Weights of a small transformer language model.
Size: 8 layers, width 128, MLP 704 SwiGLU, vocabulary 2366, 3.18M parameters.
Architecture: RMSNorm before each block, rotary positions, untied embeddings.
Training: 99M tokens, 6016 steps.
Each number is 500 + 25 x the weight over its row's rms, rounded and kept within 0 to 999. Layers, rows and columns count from 0. Numbers have three digits each. The size before them is the row's rms in percent of the matrix's.

# layer 5 MLP gate, 704x128, rms 0.091, rows 492-525, columns 0-63
083:476460486504516498454485467505478516509563529507508510495501470460524496503525510488459519485546513499525466466488516488491484523457485505475471494533512459490502466516485499497516491504505445
094:479476488443506540499482474545509505519512505484481554500542500505471497503517476510501485488538557497502511482489510555498487470509476486476505494496480526469509530519502495498504513531527517
114:511465505502514497482509497521503467489543509517471527470512527494470548491480524487502495479476472512444522504484488528475518519531462476589520510463484489465470508482493512512486476495486532
116:488439486488509443491479444481499492431491546452484534503478476515483493473503507445516503521482525474457504480505508526517522489466489480534503512511468519490547525476515483481506489513537494
096:510503492482532471490481448536485474507527518506487462450504487508501496456538487491461472473555507487456494490507497498462495521495505516549542522507468532481478509489472510521505506497514505
111:507446505460493522508518478470494464471494491508491487530513507494479500494519489477520512483491545511502529490452488507472496485476500482524500494479491515481483556495521494514495494507475477
098:535474532546498520518531512524504481509490447476513515517499498506510450529456500514492521495485497468528477466453491479497482510470453487532478497547508522553486527557519474517485466525510508
109:520478511528464499504510492475500502520505560496480491539442491508467523459539528497495507510511478482483446450471509495482501551506465462527486507501465531513528475481516492483519529500508540
082:482494484498475505477507539497472522530492509503514542487524442520511503462500453520505549484541530519503479455510544515481501534477489468478493487510507540502455496506487495482499494452500508
099:495492482497512496507468494488504515450480493472462537514544519482513491516469497491488518516466506529495510518455508527485521504505517508465512542505464488502555514518483483470500488483498464
105:525487503490534542518513491506503473456480522508499518505460510508457478556513493485481516525459536502515522471534526540503524509493481496504493465559480491480488469503493471532530483494530466
100:509486530482573515539492528511534534512484483510470489491465511500481471505498516492503517500512471465479512464514466475532471475529530542516498477532475507512499472528468514520477498497507504
089:482540455479535487495523516486517474552510494497489515494476482486466489501544473485472494508504484543509493491491497500476507541513470447529470450559487515508498492496471490502508502510519479
078:518548495485503486508490441458538504492522530503517485529503501499520563540497492513502521493469512445510490474493521497501542502486484547552482507485497501444506449477463463493520478481495529
094:500523534546483498485458498515516477529472498469470516545509521480496494489488498500450527517493470509529499466483479487507522517481492457502492520466532505505490518488479479512507488528518554
102:507505488514450506495510519477494494521516497545463482524574536505501524530475523566532503513451512510501469509515495513464469471540487491495542480482504518506515525511435521490564493508488475
088:520500515459491459491532493526533471504482477498490499459515511509497443519483469513540497496499494476480518510472484502524507459511467484526495521517475539530451526523532446508495542508512485
100:512504523468495486473513479519453488508509489498489521514531499514479460504507475497491506479464494526495509490508486496492460505508501467492513495518518498533488545510509482505485479462516502
111:550535483500499532514531509541510464519492482536487465503499507470486455481500539469506505531491492476476513486500478538535496486523511461544496502538455499533511486509500501522519462472476473
090:457448531521517486474493495524490529513546470521495498465542506480479520493497478472507541521494490519522519518510488479523465467507465476508485495489528490486470500486425507460526439495524531
110:469518519493489512498534473499475496512471474515459488478468544539486519489551481475471516488539503496495505496544526491498491450476502527559508497458497501479468498512501493492524480438482503
107:481503484480535526500515499517493436531477512490481463491506530497486487474496534473504458535512493545522439519509512519504427504534475500466527496518473503478528504531522476541523481493493519
096:470493517565442467528501527519493508496479525502477494520479485519509481522512473503471519479489488506553489473524467532502485490557478474509491473488523501486482487521532534489513521456541485
102:522461514511480512471511490468522504486531498478468523473478495500464486542458555479545487495473476528523505512528547517463512509487520489459495491537477492526511544465527530453493510477532540
111:503490559516510505523503467523516461503481499539479468445466483519488510484512490523539477500505499562489507503495526511540486512497462480470528454517517518520534509489479516506479456521522490
090:489490489504509483483509498502478525477492488527501537448514528509494498498505517436506499522490520484504467526493579491489496504536486562502510453519521447519525522501460537475561499454520449
094:498531504541496480456521453519536500457550513492476439489457495509510506462480516541541495480505512522465492465510493518472508518500479496543531453525489516537507496492460462479496474465482492
085:470509516513516529537521509513521514512482525517500491544506481512498538508535543463490513499529498533535486464467479504506486502460509498495577543552500507531500479492472509515453482553482511
089:489493508495506458482497456480473457449522508500518519494483481523485558499492503491510486501454547469469528509515496496517499478462509505500482454480466512505537470470479481504547503498491468
119:499462540535473511495474465533479503548520525491483482467470512544496519476495503519491503514452511500501508493500499446496488520481461483492527475523517515528494472541474513461437471502491515
109:493485491521468434502482528518484481508518509482488517491490532507483481467516549466521494549565497494447524482500495542513484487479514483512526480437506508470511491454513529454481468520516520
099:462492491528481476482531535536488508509516509506463505487492535513485486537485484474498509501490517503446471497495514480479475482466528531481522456526493491483533492502464502496558508487490443
086:494501496503526475508491484504498524489479550499515480514481496508513508483487517496529453506514525525515527490498523486519487515451502437487481453499511463484502527473540546552502455492491533
110:517505475496501469526501456506518483522509503506461490466482528474471499468509516466494464478545513531512474476519446512519490463502459480530484538484526474510479449489494521537521472512487485
# layer 5 MLP up, 704x128, rms 0.0805, rows 492-524, columns 0-63
096:511485505547491550535457495485487517531481518509492494556484495496476544513469501498491509505438499503515481498499497470521483526492495483489457477495487489481492474462478491533461420507501522
099:483487452492512459476482466503505540495474529457472523526507487477497520507467444494459495469516473488529498452507529542536499475506501519475466547503493475507471484477492523512516478450508508
105:485507489471496540462537497518523542511509486522476494492502503491502553545507482467513548543501473490480517466532493511499494509509497489515487446482480503480486537441515500487500507541485468
112:522536515476550572494519505483518527533490509504526486561503494439497508494500484499480515484519504502519442498525471478535507478528511482506526447461529529484493526499510481507477505462442471
094:509494455478470494510512520472501495536502523534518501482473478502506516501463475511491525509451467442553504510516506520518528531508497501522553490491516492509513490511520466564511470500501483
104:483489523501481486469490478480494465485484492508493462515507478518464484471480501518431510507546524498454476470491490476526504497491514505489479535501528506466517469553500476496523503495486492
101:473520509541484484471525501510492540477492521525503503462506500482489502509531504474528510494517481481529523490521541498470508545496527495502497487500502489531511496514517500493503468464508539
103:497518521463486499494510524462500474489446509484491445472488493519497479501570506487508472511488513514490502495465502537492467517485486513509539464475506501507541495507474501522485515534512534
091:517462460534495479521469527495499485508508473488475515462476456506518489519488527513485536540499517509495519494514491529524532517523472476504493459539461509528523525497527544494480494544537458
102:513525473506507512507522511541467522478514545501494491478503495506501498539433512491472529526477499523551506470515544492549533516495525476475515482481495479465480510461517455503554509500464519
102:518494513490523472495524463472504493504512488496494515501486503512484467538474518525510487480532468508501482487471549503478509543516465515492469524531451435528499471507462486471563490526525460
104:530512482483501523531493492493497477487499483506517510500460502494501459528491493494484537508496496514511504503531481492557525503511485490508452490483470447497472501480534481492512500486479487
097:507500498464510485533549500502559481531503530519472490519477495496499499480489563517475467487532460531536523499486467532497481440491518502478516530504495529501514497507497539490474505469550534
093:485522497486508477465493513526490495510523464518491493475513515500506513489496513566480558517467501491495514486525487496474537501466504503522517456463510544521509526469505535495490559533519519
097:510508461508556475504522485526493478550530471520485518466495522505492547503514462472549490429495493492467503498460537483514502542488506489488488526542449503550514491506485470511485482495520487
097:483519491499516468462555496451514533512520490500495491467456486535494532486517488496511526497539535482474496548486500510465498524537483528521498492503513506438514523551490477493537509509460499
095:483514511535473485487511525517471545492553526498482482505473486506509495502501509511531516510486458503503478422473522501565516498459444468515514495544458471519450484501492496483477506523535499
098:550506517496488512528509510470501491512461500513491450537466507491493493496513493509487491563549504486458475485493515475536452518543503464511503505501488477492522505520468483491494523528475525
115:474514516524493515490479502533509499546492496542513511506531520511509470517503478419467529483471484515467484489490526527547508524463557459550534490539485502540480542484480499460454504514491516
097:482520503523497483509478461470528503500540505491494503495517487512507505485469508496520467497518536493486481493456506491486531533447466523519475528498460494491522497524558480526491521529535507
098:488473456522463484519531515490497482533480487538540463503546496521501548465522470521533506478495510496503461505520529501538486543488563513523496480498489493513482488499473490486462491489493542
103:521518499496475505484448470482481533488522483507491487485523523494477531545489538506504550523466461439493537490463491496454540497500524492526483504503521507506505460491512498489482468491501507
106:450510496519458457556509525558506483497505487488503503544529485510520517493491503496480504475456519501495495491532497559509510487476503487501519490489512536529492526546525525476490480501502517
100:507470483494492453507490520524471500466491462526518508464517498530498439500504425485505534504482514493516494481504457548525506510471502503530517529489550504514499534471509483529468515536477532
101:489479469474473501480498535458505504502478504531495484512534492503481560526500492463515517480468496559540473506561488557532511514525515511508474496494520526522505499534502503447511459510476537
100:539468476504504520515444462506500499538526521531503489513511505508477452507510482550525491480515502503533501534512457452453518484519453467532542471517539494485514509492540535495472510514502518
101:524495486498487530520502563493479529550518544513506534474482541484459507501447502452496530521502487461536539522481524466507507514492562504449506507491502465457506503504492510498466513526484557
092:523479506493522507493492526531503494503476481476513464542538484513502483543543483524508505531559516529522476503477419520513482528543528508519496525476554526499486497504498467532482559511515496
096:514510508503488510510507557478473505516529512560512496450476513516504506531512460498527484448470475499488479511518494501485494530501509509467501481518459496496504488472444523506495505511499493
107:485497494499500460484501483532525528520503487512492518502499532510499477521483461541555514504529496479531525479551552464493481492455509478491464501494539469506436542534468477483510491494529470
105:504472537503442502461483504470483516463491527509508499494495542481501481496562455524514511513490450529507474497516466442504485482476509507534473498479488507495582471489484489476472478523472497
107:518478495501529494508475540493496530505490542543513508502521504513518494540509505451500496486487493467452513516505494470515492487510529518485465467494486499474502517513489472475532504471480430
090:473531516516550498511487471495496502510515493550526502495517517501486501485513494420500516503481550537539516495506488523491502514511501506487511492506468478505486502517505493503470515485471569
# layer 5 MLP down (transposed), 704x128, rms 0.104, rows 492-524, columns 0-63
089:497508513481464521543461554485525548529439491549491479533512496485462509488496516493512519470519503510496494516493471508461495486514521449503511506498510473462546527491461534513491511488484514
093:505495513508532457482485459519550474497506454499485513510522465514514468497476515520480463504496503508511467488477532496505522555476511536444468502512507515506492523489512539472469491522548504
107:474523485459496542476486501501538525481499457483481481504525506484487501521496490528557495503479501510509511463422433467497486483495541517493515514524486497504475480508538492483512486495473402
108:488519523476500585512490506518481503508508523512505495482453517489467509491521487527465500507507503525515494541503478480443497504505525503501512458462449498480522497532508537498513507473448528
096:478497504510492526495473486511528506480491524529555490482475470492569503500514529469526514487462512461502493497465500503485518501543482505505507510468516484531527530528499482453518500476468480
105:482468510536482526517518495512532524478502449499529468448528472542495503521533476446528467519476531498479512426462471517532501514507503450475517499515533478494513524536532518501507468487491470
101:550480509519483492472453479453516503519504486455488481480485518484490436536492496507519500487546498482514566507542489501529520469542505484528551496506491505502495489511473519490511499518468497
108:520515438491469498522515483475477502470490487510493505534501482476535546478506423487533483463478506517515492501495491477479498527515511492504549496512495464505523446529517485563534482529552504
084:492482538475490509485480491523518503506477521483512467510509524469500504493470480511527508485488544470532490528475485487476525457474510493503510502501531471487516522533476503547524535479504507
103:529535548475516509471474487525538496503495509452505541498491472502500496512500488504536477493504521524495546498538511523523481514554522510475508501458525495485506468514486518449545495514490491
098:538523504537516457491436532503492507544539516481462515470521492511501459467510523526488500504520496522501477523484532485508474487478501497464465550477453514495486483493525548491491492504501452
099:499476500539511516455485483526540488513486509465520462477514480493518502552456496506517502496508484518488503530518464499503507515540470499469489530517519519487521541492532500449516522545488441
096:507473521551516489494502470475514519483494499508477542482447522531457504503509463537496517472462501499546493487518547488522500477488478483534533502516462471493479508510506477507501469534525464
090:503489477502532480512499466503495473464488512522501476525469516524556525492508526530483494476535503513495467483500521495532478527499508498487477528490434528489463505524504482472502465499522453
102:503518545474479509494493531481517497538538471503515471497500514480507489541492503521538527473523466486497470537539499483463488435492540500504462502515476503476484477496461514488480529489468475
100:508483498492499481538519473459507516525545509463499472475479489509504483511460506529500496542514504528516486512505496478482453476508526493478447552484504524475479496485482497472498466486496541
089:495464509501556490499523452473500474493487537538514517478505472545518487488503496517505459523523517482471504492479516495487481539527450497482482505508481500495493538482558492497489453498514520
102:455521472499489474491502482513534486515501476528495497486483474509507495516497527474506468527491555527504535504532453489493483533476487487487502511543484537464478549453496501502500490513517518
113:505517540485505486502474505495516536491523481481526523489503480505494525548494492483507477460516497496547508472508491488510477514507520502489483515473498541501480515469512469558494477452507455
095:503474500485526513481495475520459518506485477495468521457463499507503479511440491502498456523476494515495471514533461520505487474530516468479518507471519480462442503484472487487510510471493504
098:526508478530532469518467515536526519494504503513468488552440490465502458524477520495499514487502452527507512521488503483506471491487518517510451499503534484516478514487443533547473509510511494
106:516507482541521530502500497448472503496480467486484505517508519471468536494463534452446493509489497523448516485503482493465482462495517493455493493498565509495484461514497520563493479474520504
112:492487514533481460506474525535524509478475463492564510524456500497550529530504503516485453530494495501517486505529504516509491526543465456470525480505497539465467518527513466514489478513487483
098:520482488467543442508513461496516495505510488500512504489519497505485530511481518453467517512504476504498471511522494490469529463513527531454489478520491529501471516463534473486534503502510488
102:448533507482506417482474472526504497488536473465495478523528530521499547493493485520514528497564470497540494494501491513500505496502506476500483467519544458464497517487520479484495516541504460
098:473498568507487529541465501490511439516488461463496498518487509497490498520492511530550506492503511553508550503499504477464460464523527498458514494459515495474492517489543527499508508480515490
098:490515513496494513486509507515491504478443523501503465497481527489467493499489559470505519519480488507462492510528485499485491446490501486494491464491503504457484489511497505534515490494526517
094:510529527500543513482528502503542534462561484531500472489488494500518495509539519479471508501511520491503515503513519490512529525489485522476484506507498485511494432514503487487518543508539433
093:519537529463541477504465509525525486482494489489508478494501455512524492530503510501506504491530505472477448521469471498521462498496474526529522534513511524525470512507483519492489489479487469
107:520463478486542526564501470438509538514507493526502501518478501450511491505488491502455499482461465451523477495476506508510496521560513513529506501504534516491478515507514516507526480519505491
107:489491427518502478522526488517477502485477459509483494516497488494532486491522513471484506477480506482529450514499503538492483499495475501467514513488521495483497505497502546496511510511487506
104:503504450504462503498513507516560498527503516521510517544510440506524472488522526499508462459542484544567525482511468487506529507535499526549499529498541487521481536489485505526488508534498525
098:498508522442514490517502487517562517512436468543471491490529464513478492494525508503521493523464515486505480516481482520475512549512510522488495507559512520486503499499525537464497476506505509